Each number is 50 + 12 x the weight over the matrix's rms, rounded and kept within 0 to 99. Layers, rows and columns count from 0.

# q: layer 10 attention query, 128x160, rms 0.206, rows 0-42, columns 80-159
# k: layer 10 attention key, 128x160, rms 0.201, rows 0-41, columns 80-159
q0:62 64 73 80 25 54 53 63 43 48 37 47 56 50 60 63 45 66 42 33 51 38 66 50 64 58 55 61 58 49 73 64 61 50 34 34 51 52 43 18 37 52 48 57 51 36 60 52 57 43 43 49 24 70 56 41 30 34 41 45 53 33 63 54 38 65 12 51 54 43 48 60 40 64 73 54 38 37 43 44
k0:52 50 67 50 34 46 56 61 38 36 36 44 45 38 54 69 85 70 22 59 73 54 76 41 54 44 50 51 51 23 45 64 39 59 40 56 56 54 32 33 55 71 49 52 48 59 63 75 52 56 46 41 53 67 72 29 42 34 47 51 48 40 76 57 48 55 56 45 70 43 53 47 46 46 70 39 48 31 66 56
q1:81 41 57 38 51 32 65 76 61 70 43 49 59 46 49 22 42 43 54 54 53 48 65 54 36 40 72 43 52 66 44 22 46 45 55 47 54 54 38 61 49 58 40 35 76 54 63 49 24 85 36 63 10 45 37 26 21 40 42 56 53 47 55 61 34 55 47 49 54 52 47 36 45 87 45 53 44 40 70 67
k1:50 59 54 54 42 67 56 64 55 35 48 58 61 29 38 38 57 39 25 38 43 61 66 46 46 12 22 63 60 59 63 41 38 69 51 63 54 43 37 26 61 23 63 20 57 46 51 53 44 69 30 36 21 42 70 27 54 39 42 67 60 55 45 15 45 45 67 30 64 30 56 58 58 81 56 59 38 39 57 50
q2:63 50 40 53 60 38 37 67 60 22 62 74 52 17 29 32 50 52 55 67 66 37 61 62 52 44 50 48 47 25 42 48 62 64 27 38 23 50 51 48 52 63 58 45 53 44 83 45 47 45 38 64 59 53 60 32 38 51 34 29 61 45 49 37 50 54 54 52 49 55 31 59 45 52 42 57 57 62 70 32
k2:22 41 76 60 52 57 64 46 57 26 47 64 34 36 42 33 61 66 48 47 48 50 25 37 38 69 49 68 55 51 33 53 53 46 42 66 51 52 77 43 28 66 62 51 62 41 73 58 30 66 40 45 54 53 44 43 66 44 44 40 45 43 43 47 57 53 10 58 32 29 59 56 52 56 60 46 65 55 56 43
q3:50 44 83 39 47 58 54 48 63 74 44 56 56 65 64 60 44 27 61 72 46 47 36 73 46 33 36 78 61 40 26 45 51 73 43 71 18 54 64 56 43 38 42 30 57 40 59 51 16 34 68 80 44 69 45 72 56 46 57 32 72 13 42 31 43 67 47 26 35 68 66 55 65 55 48 65 36 64 60 61
k3:60 40 49 57 43 63 50 54 73 63 69 36 57 63 53 57 54 53 45 53 25 46 31 57 51 48 36 56 41 67 15 48 64 32 33 71 78 47 55 56 62 64 48 32 48 53 56 55 21 35 43 61 41 49 61 42 46 39 56 44 64 41 47 38 36 49 49 57 69 46 87 63 56 27 51 68 67 76 55 44
q4:36 38 53 49 53 40 36 50 67 55 48 39 62 32 48 52 46 57 51 67 30 30 63 42 45 63 37 64 62 52 63 54 47 56 27 44 41 59 49 42 44 57 37 32 59 61 60 53 69 57 38 28 72 59 40 49 59 70 46 60 52 49 25 72 51 50 56 57 62 50 27 37 51 99 43 48 52 39 29 36
k4:33 41 66 48 31 48 41 58 47 65 41 58 49 66 62 48 33 57 57 65 50 53 41 64 56 48 48 38 55 64 49 65 53 47 53 38 59 41 43 55 55 57 26 29 57 43 47 69 48 43 35 39 67 63 61 52 48 61 57 52 39 42 37 71 66 57 39 71 50 69 43 59 51 78 47 46 45 37 54 62
q5:32 43 74 62 56 33 44 20 48 41 92 85 59 48 25 38 62 36 68 42 29 51 31 36 55 61 67 65 47 53 20 54 29 73 52 70 41 87 29 41 61 66 50 68 70 36 39 54 38 51 41 21 62 62 73 64 45 49 58 19 63 60 55 25 26 52 73 47 33 57 21 56 46 48 41 40 80 55 26 58
k5:64 34 23 50 33 44 54 23 49 40 66 83 52 44 50 53 38 60 53 49 32 57 34 51 56 93 39 55 45 82 37 71 57 67 48 42 47 58 52 48 80 58 53 65 53 49 36 65 54 29 23 54 87 44 49 39 62 47 74 36 66 38 45 56 56 57 37 69 22 32 21 47 80 56 69 39 52 59 46 37
q6:43 51 29 22 23 43 55 52 52 53 54 50 54 56 20 33 57 64 29 60 65 63 61 84 61 71 32 69 46 76 33 62 35 51 21 62 33 73 56 16 68 59 63 58 50 29 29 62 61 62 53 32 39 65 66 70 50 65 40 39 46 37 06 27 64 55 33 66 72 46 31 36 62 50 41 46 59 36 72 56
k6:40 49 35 52 38 54 48 61 58 39 46 38 66 64 28 25 78 60 43 38 47 72 53 68 58 42 29 54 28 66 46 38 38 56 41 50 27 93 51 21 84 57 69 54 33 41 38 75 68 38 39 38 60 70 39 38 27 52 33 49 42 34 29 39 25 56 25 79 71 39 39 35 83 41 62 29 40 81 78 40
q7:51 57 45 63 72 22 46 60 45 75 68 51 33 63 73 52 51 20 49 57 51 56 56 25 41 65 45 45 82 33 36 36 59 57 52 58 72 37 59 31 69 55 58 43 42 43 64 61 35 68 52 38 52 65 17 23 55 25 27 39 69 33 38 40 47 59 67 38 41 55 56 51 66 38 45 26 39 27 28 42
k7:70 69 45 64 68 48 26 26 79 35 64 59 62 52 61 35 52 25 51 54 46 73 56 56 56 48 53 57 74 29 37 44 29 54 50 34 57 40 46 52 63 78 37 49 53 29 31 69 39 54 56 48 49 49 59 70 55 23 36 35 68 40 97 62 57 39 68 49 51 37 23 46 63 57 41 62 79 52 43 45
q8:66 39 41 66 58 39 42 51 38 30 46 41 43 45 53 12 46 42 59 54 52 69 59 45 59 56 46 43 59 60 37 61 46 71 47 33 59 46 37 52 72 68 35 45 37 27 65 32 32 59 53 53 79 62 18 32 56 58 26 38 55 63 46 52 44 43 55 63 35 44 37 35 55 57 45 26 66 65 36 52
k8:58 42 56 57 49 60 23 53 28 36 49 55 50 66 46 43 61 72 63 74 60 66 58 40 46 71 37 60 70 49 40 49 58 55 60 67 43 32 36 48 63 56 46 54 56 61 58 39 46 80 41 54 52 35 29 61 56 43 39 35 46 45 52 41 59 34 37 61 36 22 37 60 56 61 58 37 66 57 39 55
q9:62 49 64 40 69 42 37 18 46 37 61 55 66 57 29 54 55 78 74 58 38 47 33 35 64 49 63 56 34 50 16 83 58 78 52 53 60 55 37 49 57 41 48 36 54 57 45 43 46 37 51 48 43 64 33 27 36 70 57 49 35 58 56 34 68 35 44 44 67 53 66 49 43 54 45 51 71 33 38 53
k9:42 48 56 21 56 37 35 50 49 54 54 53 78 68 61 56 43 38 37 48 54 50 68 39 38 66 58 57 12 47 50 63 51 51 42 45 52 51 47 47 69 39 64 61 57 50 53 55 59 60 41 48 49 38 57 55 58 45 58 44 76 77 57 47 51 68 49 59 32 35 32 47 59 40 37 23 35 55 65 43
q10:43 52 35 55 42 69 52 52 15 72 33 46 67 56 68 41 88 28 72 55 29 74 59 48 46 52 56 83 35 45 39 84 52 44 69 54 51 62 38 62 33 65 49 51 19 69 57 40 53 64 63 50 34 72 59 71 53 58 36 59 56 24 49 45 50 47 35 56 49 24 50 74 58 25 43 67 48 34 38 34
k10:31 49 43 35 46 51 45 49 64 69 41 42 43 34 56 65 59 52 74 49 54 43 55 46 47 49 43 45 25 47 60 39 59 50 67 44 40 27 57 51 54 69 35 71 41 51 32 75 54 79 53 56 50 76 38 55 58 62 38 45 37 24 49 35 52 43 65 73 44 17 54 59 46 43 52 53 33 43 51 44
q11:55 74 64 41 60 61 25 57 49 40 34 76 31 40 70 55 68 74 51 39 47 51 70 46 42 47 72 51 64 35 82 62 70 40 66 36 42 52 42 36 35 15 50 59 53 78 66 61 41 44 47 53 70 42 55 37 69 53 76 68 51 49 22 79 56 27 52 74 38 59 71 53 76 19 71 84 62 26 70 33
k11:32 60 40 41 73 33 43 38 54 42 44 63 41 56 57 61 84 63 33 45 49 53 55 23 48 73 35 36 69 19 59 79 57 38 46 49 50 37 49 70 38 60 39 31 23 64 71 86 44 37 36 56 61 36 64 57 35 56 41 58 47 49 44 85 68 74 38 50 62 34 77 48 62 60 55 67 27 46 46 47
q12:80 31 35 63 40 62 57 66 65 25 34 62 59 20 36 36 54 45 66 55 84 65 56 24 73 60 53 85 49 64 48 65 61 33 59 21 09 50 56 66 57 62 62 53 59 77 74 42 52 79 38 50 70 63 70 67 44 55 57 50 66 64 45 56 35 24 62 46 50 51 66 57 40 56 27 15 34 64 40 35
k12:36 39 59 76 41 66 39 40 39 48 66 53 41 42 64 45 48 70 79 70 61 59 56 30 71 54 52 95 23 38 56 64 59 40 62 25 61 36 71 23 47 45 53 61 55 57 43 38 48 66 58 67 73 59 68 37 42 32 58 65 49 63 38 64 44 51 48 52 40 35 54 69 43 25 27 30 29 55 44 49
q13:47 61 43 30 49 48 58 53 45 51 61 53 46 34 25 37 50 65 63 25 31 55 49 57 37 37 53 66 50 58 50 59 55 43 31 50 45 56 74 49 58 82 37 68 33 97 69 62 66 42 60 64 55 74 61 46 47 60 47 78 27 42 52 53 44 52 27 77 43 56 55 29 71 36 64 65 44 39 79 37
k13:55 75 66 42 48 51 59 21 68 42 35 12 45 52 28 31 35 66 55 58 17 49 56 54 42 71 64 75 68 57 44 65 46 24 57 74 55 57 52 51 65 53 26 70 24 49 61 58 41 27 48 70 37 64 68 51 59 56 23 55 43 35 33 43 61 70 52 64 36 38 60 53 47 26 45 71 50 66 67 45
q14:51 51 35 58 57 55 29 49 65 34 15 68 33 53 58 65 76 72 42 51 70 50 45 46 35 63 52 59 49 60 56 75 84 60 47 51 34 52 63 60 52 05 47 43 80 74 59 24 55 71 36 48 43 54 61 61 37 48 59 45 37 48 25 41 77 40 63 14 61 60 43 66 65 48 32 24 51 70 65 27
k14:58 27 56 50 60 08 36 39 60 44 41 61 61 49 71 49 48 88 58 75 73 52 48 26 40 44 38 55 37 54 44 74 76 55 36 41 53 62 59 40 28 61 52 61 50 41 61 62 59 62 37 57 36 50 40 77 34 56 49 59 66 53 16 36 41 16 47 54 53 48 53 41 48 39 52 30 60 78 59 53
q15:50 77 60 50 50 70 50 54 64 40 27 44 60 42 83 62 52 32 77 51 43 36 51 51 49 63 47 57 38 55 34 62 50 61 36 31 50 90 37 66 34 29 55 33 39 63 52 49 43 60 55 50 67 70 41 66 45 77 29 59 52 35 48 61 52 46 43 39 43 55 72 45 41 62 58 45 66 62 38 58
k15:32 39 39 38 44 65 22 65 40 65 52 58 56 30 46 60 60 61 75 36 27 48 44 64 48 68 35 74 43 40 50 56 75 43 33 81 45 38 47 50 39 47 43 22 63 57 69 65 44 64 51 35 63 64 59 69 24 61 64 51 42 65 48 47 26 60 70 55 40 53 59 58 47 56 51 56 62 54 33 44
q16:40 42 83 51 34 47 52 40 73 48 41 38 39 51 34 61 72 25 42 48 51 37 61 57 51 63 64 79 29 37 58 26 30 63 48 66 55 33 53 71 45 50 58 39 40 83 64 36 52 52 13 56 39 54 40 49 60 64 41 63 52 14 39 47 78 43 54 70 41 57 68 62 47 55 42 51 55 74 46 68
k16:51 68 50 25 50 53 43 46 72 45 33 20 31 39 49 65 60 34 77 58 35 18 56 68 64 40 51 65 40 40 61 25 49 44 35 53 49 33 74 52 44 30 22 39 28 81 52 42 49 49 60 26 50 63 42 56 52 77 67 56 65 45 58 62 24 29 39 52 36 32 62 84 48 49 52 79 48 65 68 41
q17:56 53 71 58 36 17 71 42 49 54 60 39 35 60 50 59 45 38 31 47 41 64 59 44 57 58 27 29 34 32 33 49 76 46 41 14 33 38 38 38 38 37 72 59 41 30 45 22 70 38 58 53 33 63 52 67 33 40 70 48 52 73 49 65 22 32 41 56 39 43 47 54 55 56 42 43 56 58 73 43
k17:78 66 39 67 28 20 34 48 36 37 51 42 33 82 22 57 27 51 19 66 67 44 47 76 72 78 40 49 63 26 39 53 69 43 45 44 47 37 34 56 31 53 85 60 56 63 39 38 49 37 54 60 29 57 48 46 42 44 43 45 51 57 54 53 42 23 52 49 43 70 65 50 79 40 35 17 62 46 87 65
q18:40 60 35 73 70 52 34 42 35 32 61 59 46 73 46 57 37 59 55 63 67 24 36 48 40 34 46 57 36 43 73 61 44 42 46 33 38 69 69 68 48 43 52 51 74 42 47 60 34 70 64 59 53 42 47 43 58 36 50 58 41 30 46 18 46 54 59 52 45 52 21 54 44 26 70 58 57 44 31 42
k18:58 49 69 67 48 46 41 50 50 42 52 50 49 39 53 35 38 48 48 61 63 49 35 49 34 39 49 22 48 69 58 64 54 47 49 50 57 37 57 78 59 57 60 36 60 71 62 73 47 84 57 49 76 58 48 44 65 43 66 37 48 58 62 41 74 51 35 50 51 38 46 48 49 27 37 60 72 72 24 24
q19:57 63 55 51 39 41 49 28 26 69 63 36 32 68 57 43 30 44 64 44 49 55 31 50 51 18 29 32 52 42 78 66 53 34 51 94 32 39 39 51 61 17 22 67 29 66 36 50 59 50 52 27 35 27 53 59 62 52 51 38 33 43 48 63 54 52 27 50 44 47 48 46 61 36 57 49 63 29 49 37
k19:55 52 53 37 35 32 46 45 57 61 53 25 44 33 37 36 54 46 47 48 54 69 62 57 45 37 45 51 69 42 70 33 84 53 63 73 55 55 49 63 60 35 66 54 61 48 47 76 69 50 47 39 63 54 41 50 54 65 49 52 27 49 47 43 74 52 57 58 64 74 20 33 62 47 66 52 43 32 45 68
q20:38 72 33 18 70 58 19 55 58 42 49 37 59 50 60 44 58 17 56 66 55 47 28 65 49 61 70 55 34 63 33 36 50 50 38 59 51 46 33 30 50 45 56 57 40 42 31 58 67 53 33 59 34 70 39 29 45 55 64 50 60 49 45 47 79 66 25 29 56 24 54 68 41 49 44 72 80 31 48 51
k20:44 62 59 30 51 57 55 56 43 49 29 48 58 63 56 35 73 54 38 30 53 52 60 68 63 39 43 52 34 49 37 32 50 54 17 49 47 49 37 59 36 54 36 68 48 56 43 65 32 64 29 35 31 51 55 69 60 64 56 45 45 53 29 40 58 78 61 32 46 27 57 50 63 51 54 46 56 56 60 40
q21:61 29 44 51 68 48 46 53 35 85 81 66 60 51 72 50 23 56 49 26 49 65 22 14 49 25 40 69 36 58 30 37 61 40 75 39 21 59 72 51 47 35 54 29 46 56 50 43 31 32 32 56 30 39 67 41 64 71 52 56 61 57 50 63 37 61 63 41 52 51 58 74 63 42 55 57 58 34 70 50
k21:51 59 28 36 69 51 73 42 45 54 60 42 44 45 49 67 32 46 73 58 68 63 25 07 49 61 47 52 40 68 43 33 19 51 64 58 26 49 72 69 63 51 46 47 73 40 59 67 34 31 17 76 39 35 51 46 38 59 49 64 60 63 41 64 34 44 53 52 51 38 80 38 42 51 33 68 32 60 41 48
q22:40 36 35 48 51 51 42 37 61 40 40 30 52 39 21 42 48 54 73 66 57 61 28 60 33 57 68 47 25 62 04 48 60 34 69 28 49 62 45 58 27 43 25 54 35 55 43 32 74 53 48 73 46 60 77 28 78 70 53 54 18 50 34 25 87 35 52 56 43 24 43 82 52 80 35 19 65 48 60 40
k22:50 41 38 12 46 36 41 41 45 35 61 43 83 34 55 52 69 53 59 81 59 25 46 77 72 42 40 75 24 65 38 43 17 40 59 74 38 72 74 48 73 24 41 42 40 51 67 19 69 59 48 73 32 49 37 43 44 39 28 69 44 53 25 42 56 70 67 65 52 36 35 60 47 39 50 51 41 57 36 40
q23:55 64 26 44 62 15 55 56 64 64 40 76 27 73 81 63 56 58 64 58 12 43 38 43 46 64 63 72 58 78 63 43 41 53 38 20 51 39 48 39 59 41 22 53 34 46 25 63 70 41 27 52 48 42 58 63 61 52 52 39 24 47 48 56 69 68 47 39 33 70 35 31 35 61 52 70 86 62 47 49
k23:13 61 42 37 36 37 48 48 50 63 27 66 70 72 59 51 54 57 63 60 38 73 59 62 26 85 29 34 41 36 52 30 55 51 57 45 56 42 64 47 57 69 21 38 41 48 17 65 62 47 43 53 45 37 63 76 44 46 67 45 58 50 45 64 94 12 49 42 31 97 54 44 62 64 70 37 52 37 39 47
q24:48 60 40 83 51 20 47 61 32 65 13 64 58 37 50 42 50 54 57 49 58 30 11 15 66 34 67 53 39 33 50 37 39 63 91 47 62 42 62 27 59 75 45 67 54 28 62 42 74 56 65 42 36 62 66 56 54 53 33 70 60 56 60 50 59 61 62 36 57 48 51 56 33 63 26 73 28 61 46 41
k24:52 54 49 46 51 44 73 57 37 31 34 60 47 44 55 36 39 48 48 57 67 44 51 11 78 51 72 80 38 38 26 29 12 54 34 34 60 44 51 46 29 59 57 35 54 51 46 23 64 66 51 63 29 41 61 51 34 53 33 58 51 48 68 46 77 67 53 58 37 35 38 57 18 33 47 62 50 46 54 30
q25:47 68 61 38 44 34 59 81 62 47 51 40 31 39 45 56 38 71 37 54 47 60 36 45 37 58 34 49 69 57 51 48 26 20 47 69 52 40 64 46 31 71 68 29 37 52 57 32 54 37 60 38 45 42 63 46 72 41 53 46 78 29 44 51 40 62 59 60 50 42 23 49 90 84 31 54 49 58 73 33
k25:48 54 59 17 24 55 60 52 68 55 43 30 42 41 40 44 31 44 74 57 66 51 61 34 57 27 63 33 64 77 85 63 52 60 50 41 62 23 64 46 58 74 47 47 52 43 57 27 34 13 46 29 53 53 44 57 47 47 49 54 49 24 42 30 59 43 32 73 54 39 28 62 75 57 45 40 55 59 48 24
q26:54 20 45 47 57 69 58 39 57 64 50 68 44 24 66 30 61 52 27 60 23 68 36 33 36 39 35 63 63 66 64 75 45 46 48 59 44 51 34 44 65 38 43 55 54 54 55 36 30 77 51 64 47 63 48 60 81 18 53 42 72 52 38 57 23 42 36 59 61 54 66 84 81 53 80 45 40 64 74 66
k26:45 37 55 70 58 52 40 16 68 45 49 58 44 55 48 36 37 75 31 74 53 93 67 53 58 25 51 54 43 39 73 31 43 45 68 51 41 50 78 56 53 44 49 54 46 57 44 38 46 28 17 70 60 66 30 43 56 44 36 48 79 48 50 21 47 30 61 53 69 29 61 64 75 39 56 60 14 53 42 64
q27:51 71 38 33 49 61 33 53 80 50 48 85 51 54 75 38 43 45 59 55 47 62 33 45 41 45 50 41 60 97 67 31 46 35 48 52 49 22 33 46 61 38 10 52 53 56 42 65 36 37 46 54 47 29 61 32 53 19 49 52 57 42 69 44 41 96 64 54 42 55 37 44 54 70 53 26 47 41 55 59
k27:45 66 46 58 28 66 54 42 50 25 39 44 48 38 63 53 49 61 61 58 56 68 29 63 38 44 39 56 50 52 51 41 53 43 49 46 38 41 96 54 72 42 36 68 63 55 52 64 65 19 21 43 48 51 57 49 69 30 77 46 51 58 66 37 71 33 77 42 51 92 65 46 21 46 52 30 45 40 09 64
q28:47 33 18 50 57 51 56 74 40 77 30 69 58 67 72 53 41 58 61 44 63 57 71 52 43 29 70 47 38 39 43 53 58 48 46 63 70 69 36 28 54 60 78 45 61 00 25 56 24 74 68 64 62 32 42 29 44 48 31 43 36 30 29 50 64 44 63 58 48 30 52 55 63 56 33 79 61 63 38 39
k28:61 54 06 44 69 48 32 58 37 45 34 68 58 32 56 42 75 44 34 40 44 75 66 23 51 51 23 43 75 57 35 44 45 52 83 30 40 73 18 46 53 47 52 31 41 42 42 51 57 86 69 64 66 53 62 48 39 40 63 53 61 43 19 51 54 62 63 37 52 45 14 49 44 51 77 64 51 55 47 38
q29:61 53 41 59 32 45 42 33 74 52 48 26 44 55 60 46 54 33 47 76 44 31 70 54 22 55 41 33 71 54 41 45 82 45 69 28 32 65 49 48 37 56 36 28 69 69 60 63 56 66 84 52 42 67 41 41 36 15 38 39 40 31 25 37 46 69 32 75 37 51 46 54 34 60 39 37 64 70 30 39
k29:58 40 39 72 37 33 49 42 74 16 50 50 69 44 69 38 76 60 42 63 44 68 71 65 19 57 27 41 27 45 58 29 47 37 43 44 63 82 63 56 47 59 53 66 15 69 28 25 38 79 74 56 40 59 38 53 52 25 49 47 49 49 41 04 39 68 66 37 51 84 25 69 52 61 50 48 78 33 38 34
q30:41 37 34 52 60 29 68 44 36 53 59 57 64 25 58 62 59 33 62 62 80 75 48 42 45 53 38 35 42 45 66 64 68 32 84 46 49 50 43 29 58 43 42 72 56 38 47 78 55 71 50 48 46 41 70 09 49 92 33 62 69 26 55 43 69 62 25 28 62 57 48 45 48 63 57 44 37 60 65 25
k30:37 29 40 69 95 41 64 50 54 66 77 44 61 36 69 40 58 43 31 42 67 55 65 48 43 37 34 45 41 87 30 60 35 60 49 48 59 16 48 42 51 47 33 40 55 42 27 54 51 42 49 63 40 79 45 48 25 54 30 46 45 32 33 51 70 39 42 55 62 44 48 60 10 43 72 57 39 38 77 64
q31:37 30 60 45 39 50 74 60 84 61 21 40 51 43 42 70 56 61 68 49 31 59 38 59 22 49 22 57 42 44 56 62 26 43 80 44 64 26 54 71 28 44 41 51 52 58 55 36 62 59 73 62 64 36 65 33 32 59 43 34 33 50 54 61 30 52 50 62 37 48 37 70 16 20 55 47 36 30 44 55
k31:53 31 55 64 46 40 53 60 63 41 55 35 45 52 49 51 48 61 52 72 55 68 53 42 44 06 50 47 59 60 66 53 65 52 65 88 44 49 46 41 39 20 30 43 44 52 79 30 35 28 52 68 64 70 69 64 36 56 51 42 36 32 58 51 81 57 67 37 54 61 48 51 42 55 52 31 41 29 46 74
q32:77 60 55 27 12 86 47 30 58 44 57 77 39 35 64 53 47 34 10 62 70 52 67 48 51 76 67 49 60 59 81 30 58 31 48 45 16 47 42 48 32 45 71 34 31 37 38 40 21 38 79 57 68 30 49 65 73 43 48 41 75 63 54 58 34 51 55 31 70 47 77 67 49 69 37 40 50 51 53 60
k32:45 41 53 47 38 69 54 53 43 59 40 46 40 24 78 54 47 37 45 56 21 59 47 59 74 71 48 47 40 35 72 31 61 39 69 31 36 86 50 43 38 45 68 80 31 58 50 26 39 52 53 49 56 47 43 48 19 41 76 31 53 70 51 63 53 40 58 31 75 51 46 70 47 53 61 50 58 55 33 53
q33:65 49 60 46 37 51 56 28 25 77 50 60 50 53 50 36 63 31 26 60 58 58 71 30 60 59 50 44 51 39 48 52 51 55 70 29 57 39 23 53 66 53 71 47 48 52 49 58 43 48 77 59 40 58 67 39 32 79 48 54 28 41 66 30 49 35 58 56 57 49 84 71 41 54 52 50 37 45 51 48
k33:49 53 43 49 52 47 38 26 50 46 51 62 60 63 41 42 44 29 53 61 35 26 58 35 46 42 60 56 28 52 47 51 68 47 72 56 32 68 21 63 57 60 68 41 09 63 41 47 60 55 68 53 37 52 41 31 39 63 43 53 41 60 52 42 49 58 60 58 58 41 72 62 56 39 44 69 33 60 61 53
q34:61 58 36 24 42 53 28 26 46 55 36 35 53 48 46 23 56 54 59 45 44 44 41 63 44 59 45 71 42 63 19 48 59 51 44 42 52 50 56 41 68 55 36 46 59 56 69 62 50 61 58 46 44 52 54 46 63 75 29 53 41 42 75 37 53 43 54 46 46 79 56 19 34 51 41 24 54 75 25 78
k34:51 58 43 46 52 63 35 45 48 46 33 31 73 48 44 28 34 65 65 32 42 56 43 67 51 54 43 70 37 63 38 34 55 80 49 60 44 74 71 27 87 40 50 47 44 68 64 58 44 65 31 44 58 25 41 63 44 60 31 54 26 55 41 33 44 41 63 72 41 44 36 57 36 47 34 49 74 62 48 68
q35:59 25 46 55 70 59 46 57 46 54 45 78 33 39 69 48 45 50 68 96 33 37 71 30 46 68 34 47 65 39 54 47 28 66 15 50 49 51 42 49 60 37 45 21 31 47 43 59 75 67 50 56 83 52 36 45 45 42 44 40 55 41 38 64 26 51 60 44 64 53 70 75 56 86 51 34 33 41 29 31
k35:41 30 69 64 51 50 55 68 48 49 68 47 73 66 65 34 50 51 60 66 44 42 40 33 53 32 66 34 61 23 56 66 67 53 64 27 48 51 64 77 41 52 37 45 66 46 48 50 44 73 46 44 59 57 24 40 45 31 63 38 60 57 54 65 30 30 66 50 59 49 54 62 54 85 70 42 19 49 30 58
q36:44 66 55 63 58 28 79 41 55 62 52 50 39 44 58 60 59 64 71 64 32 36 57 53 48 73 38 73 35 38 76 60 62 30 36 38 22 49 52 67 34 68 57 35 75 64 51 37 31 58 23 25 29 78 64 41 37 40 33 46 77 82 44 34 53 56 25 46 18 52 45 40 32 46 66 57 61 48 66 45
k36:32 55 64 57 46 36 63 61 49 57 65 64 59 50 29 37 29 62 83 71 17 38 63 60 44 77 42 52 57 57 65 49 49 36 37 50 61 41 60 09 46 51 49 48 59 66 43 24 33 63 38 57 40 57 56 36 42 61 65 27 48 41 57 44 56 45 21 34 27 82 64 48 68 61 53 55 52 56 57 51
q37:15 68 41 40 56 74 63 26 65 58 65 48 47 48 50 51 51 60 40 55 24 38 45 53 48 55 53 44 62 51 37 32 55 52 49 59 54 37 41 21 44 68 60 53 53 53 65 35 50 34 55 53 51 46 32 58 57 74 40 35 53 68 43 57 45 74 29 36 36 68 53 41 58 70 60 79 47 40 82 55
k37:24 53 30 48 31 69 60 54 49 64 39 64 35 46 51 44 51 43 53 52 29 58 63 59 38 66 72 15 51 44 52 48 17 55 43 36 49 47 68 64 43 59 51 60 55 29 57 47 50 12 55 43 43 74 42 43 52 53 62 54 46 50 66 53 57 60 29 47 64 48 57 41 51 56 72 66 37 36 63 42
q38:64 85 51 57 46 20 46 57 21 53 13 59 34 50 66 51 44 52 61 43 65 46 05 16 43 52 51 39 59 44 50 50 54 48 64 66 64 52 50 50 71 60 68 62 49 43 37 59 40 14 27 35 52 49 49 50 30 71 51 47 59 57 51 52 29 62 39 34 32 40 42 57 46 42 67 37 59 38 35 50
k38:34 79 45 45 48 23 38 74 18 35 61 49 56 54 26 71 43 47 23 61 56 68 54 37 50 77 61 61 48 68 44 58 67 26 41 62 57 51 42 51 47 34 71 59 61 41 51 53 56 43 46 23 38 40 67 89 57 54 57 61 42 42 72 56 71 87 58 50 33 63 23 44 35 69 53 31 77 18 33 46
q39:46 36 49 61 68 25 49 42 45 59 33 54 47 29 46 86 71 27 56 54 47 73 30 48 57 25 67 38 33 52 41 41 51 59 86 39 66 35 29 43 55 56 43 49 24 53 74 51 61 47 37 69 56 53 51 55 35 82 51 49 87 75 51 45 47 46 38 49 40 49 65 76 49 47 39 39 47 25 62 48
k39:32 53 53 52 37 48 44 39 46 66 47 61 51 47 58 82 39 50 26 59 77 75 61 37 42 63 64 52 34 51 22 37 21 44 76 50 60 25 41 41 37 53 22 46 62 47 51 70 26 23 27 62 55 70 40 46 78 54 44 31 60 28 80 92 66 41 50 36 31 48 60 47 41 36 68 51 62 38 70 50
q40:60 27 64 32 71 48 54 36 60 45 62 71 35 57 60 65 20 47 29 48 64 55 59 60 55 51 42 33 42 60 70 59 53 47 49 65 46 39 65 41 40 36 59 52 40 40 47 49 55 31 43 50 25 60 47 51 32 43 54 47 59 50 71 64 20 50 36 24 68 44 59 56 37 71 66 29 40 55 70 75
k40:76 65 60 56 53 84 70 39 39 54 65 33 59 49 54 56 59 16 51 34 44 51 49 65 65 58 69 27 56 53 52 63 50 49 53 40 45 46 40 34 25 38 66 62 49 42 34 74 57 22 26 47 42 47 43 29 40 45 43 49 63 69 56 24 34 47 49 27 68 67 73 36 49 32 54 48 42 35 56 64
q41:57 69 29 46 24 46 12 70 47 35 44 66 32 30 45 10 68 41 55 61 52 42 57 35 44 54 66 61 55 52 39 55 69 49 69 56 42 36 54 26 66 48 24 50 27 50 65 50 71 68 36 56 50 37 53 64 57 39 61 55 15 63 42 34 41 49 43 55 55 49 74 40 65 39 74 48 30 41 55 48
k41:42 61 54 47 30 45 47 41 26 17 52 46 37 55 40 30 53 58 45 43 55 51 40 53 63 48 43 61 50 24 58 40 46 26 42 77 55 68 29 57 74 46 47 68 56 51 59 56 65 74 34 72 29 43 43 49 62 70 41 50 51 61 35 50 65 45 63 53 39 51 71 45 56 68 37 34 39 45 62 52
q42:46 18 31 43 66 50 45 60 32 34 30 42 74 46 43 33 58 65 79 46 64 65 58 35 56 65 38 63 42 27 55 73 64 60 44 67 46 50 49 67 45 46 44 61 57 25 29 38 47 39 43 57 31 60 59 51 55 63 43 37 32 74 60 47 45 37 33 56 41 51 45 21 21 46 55 43 51 45 51 57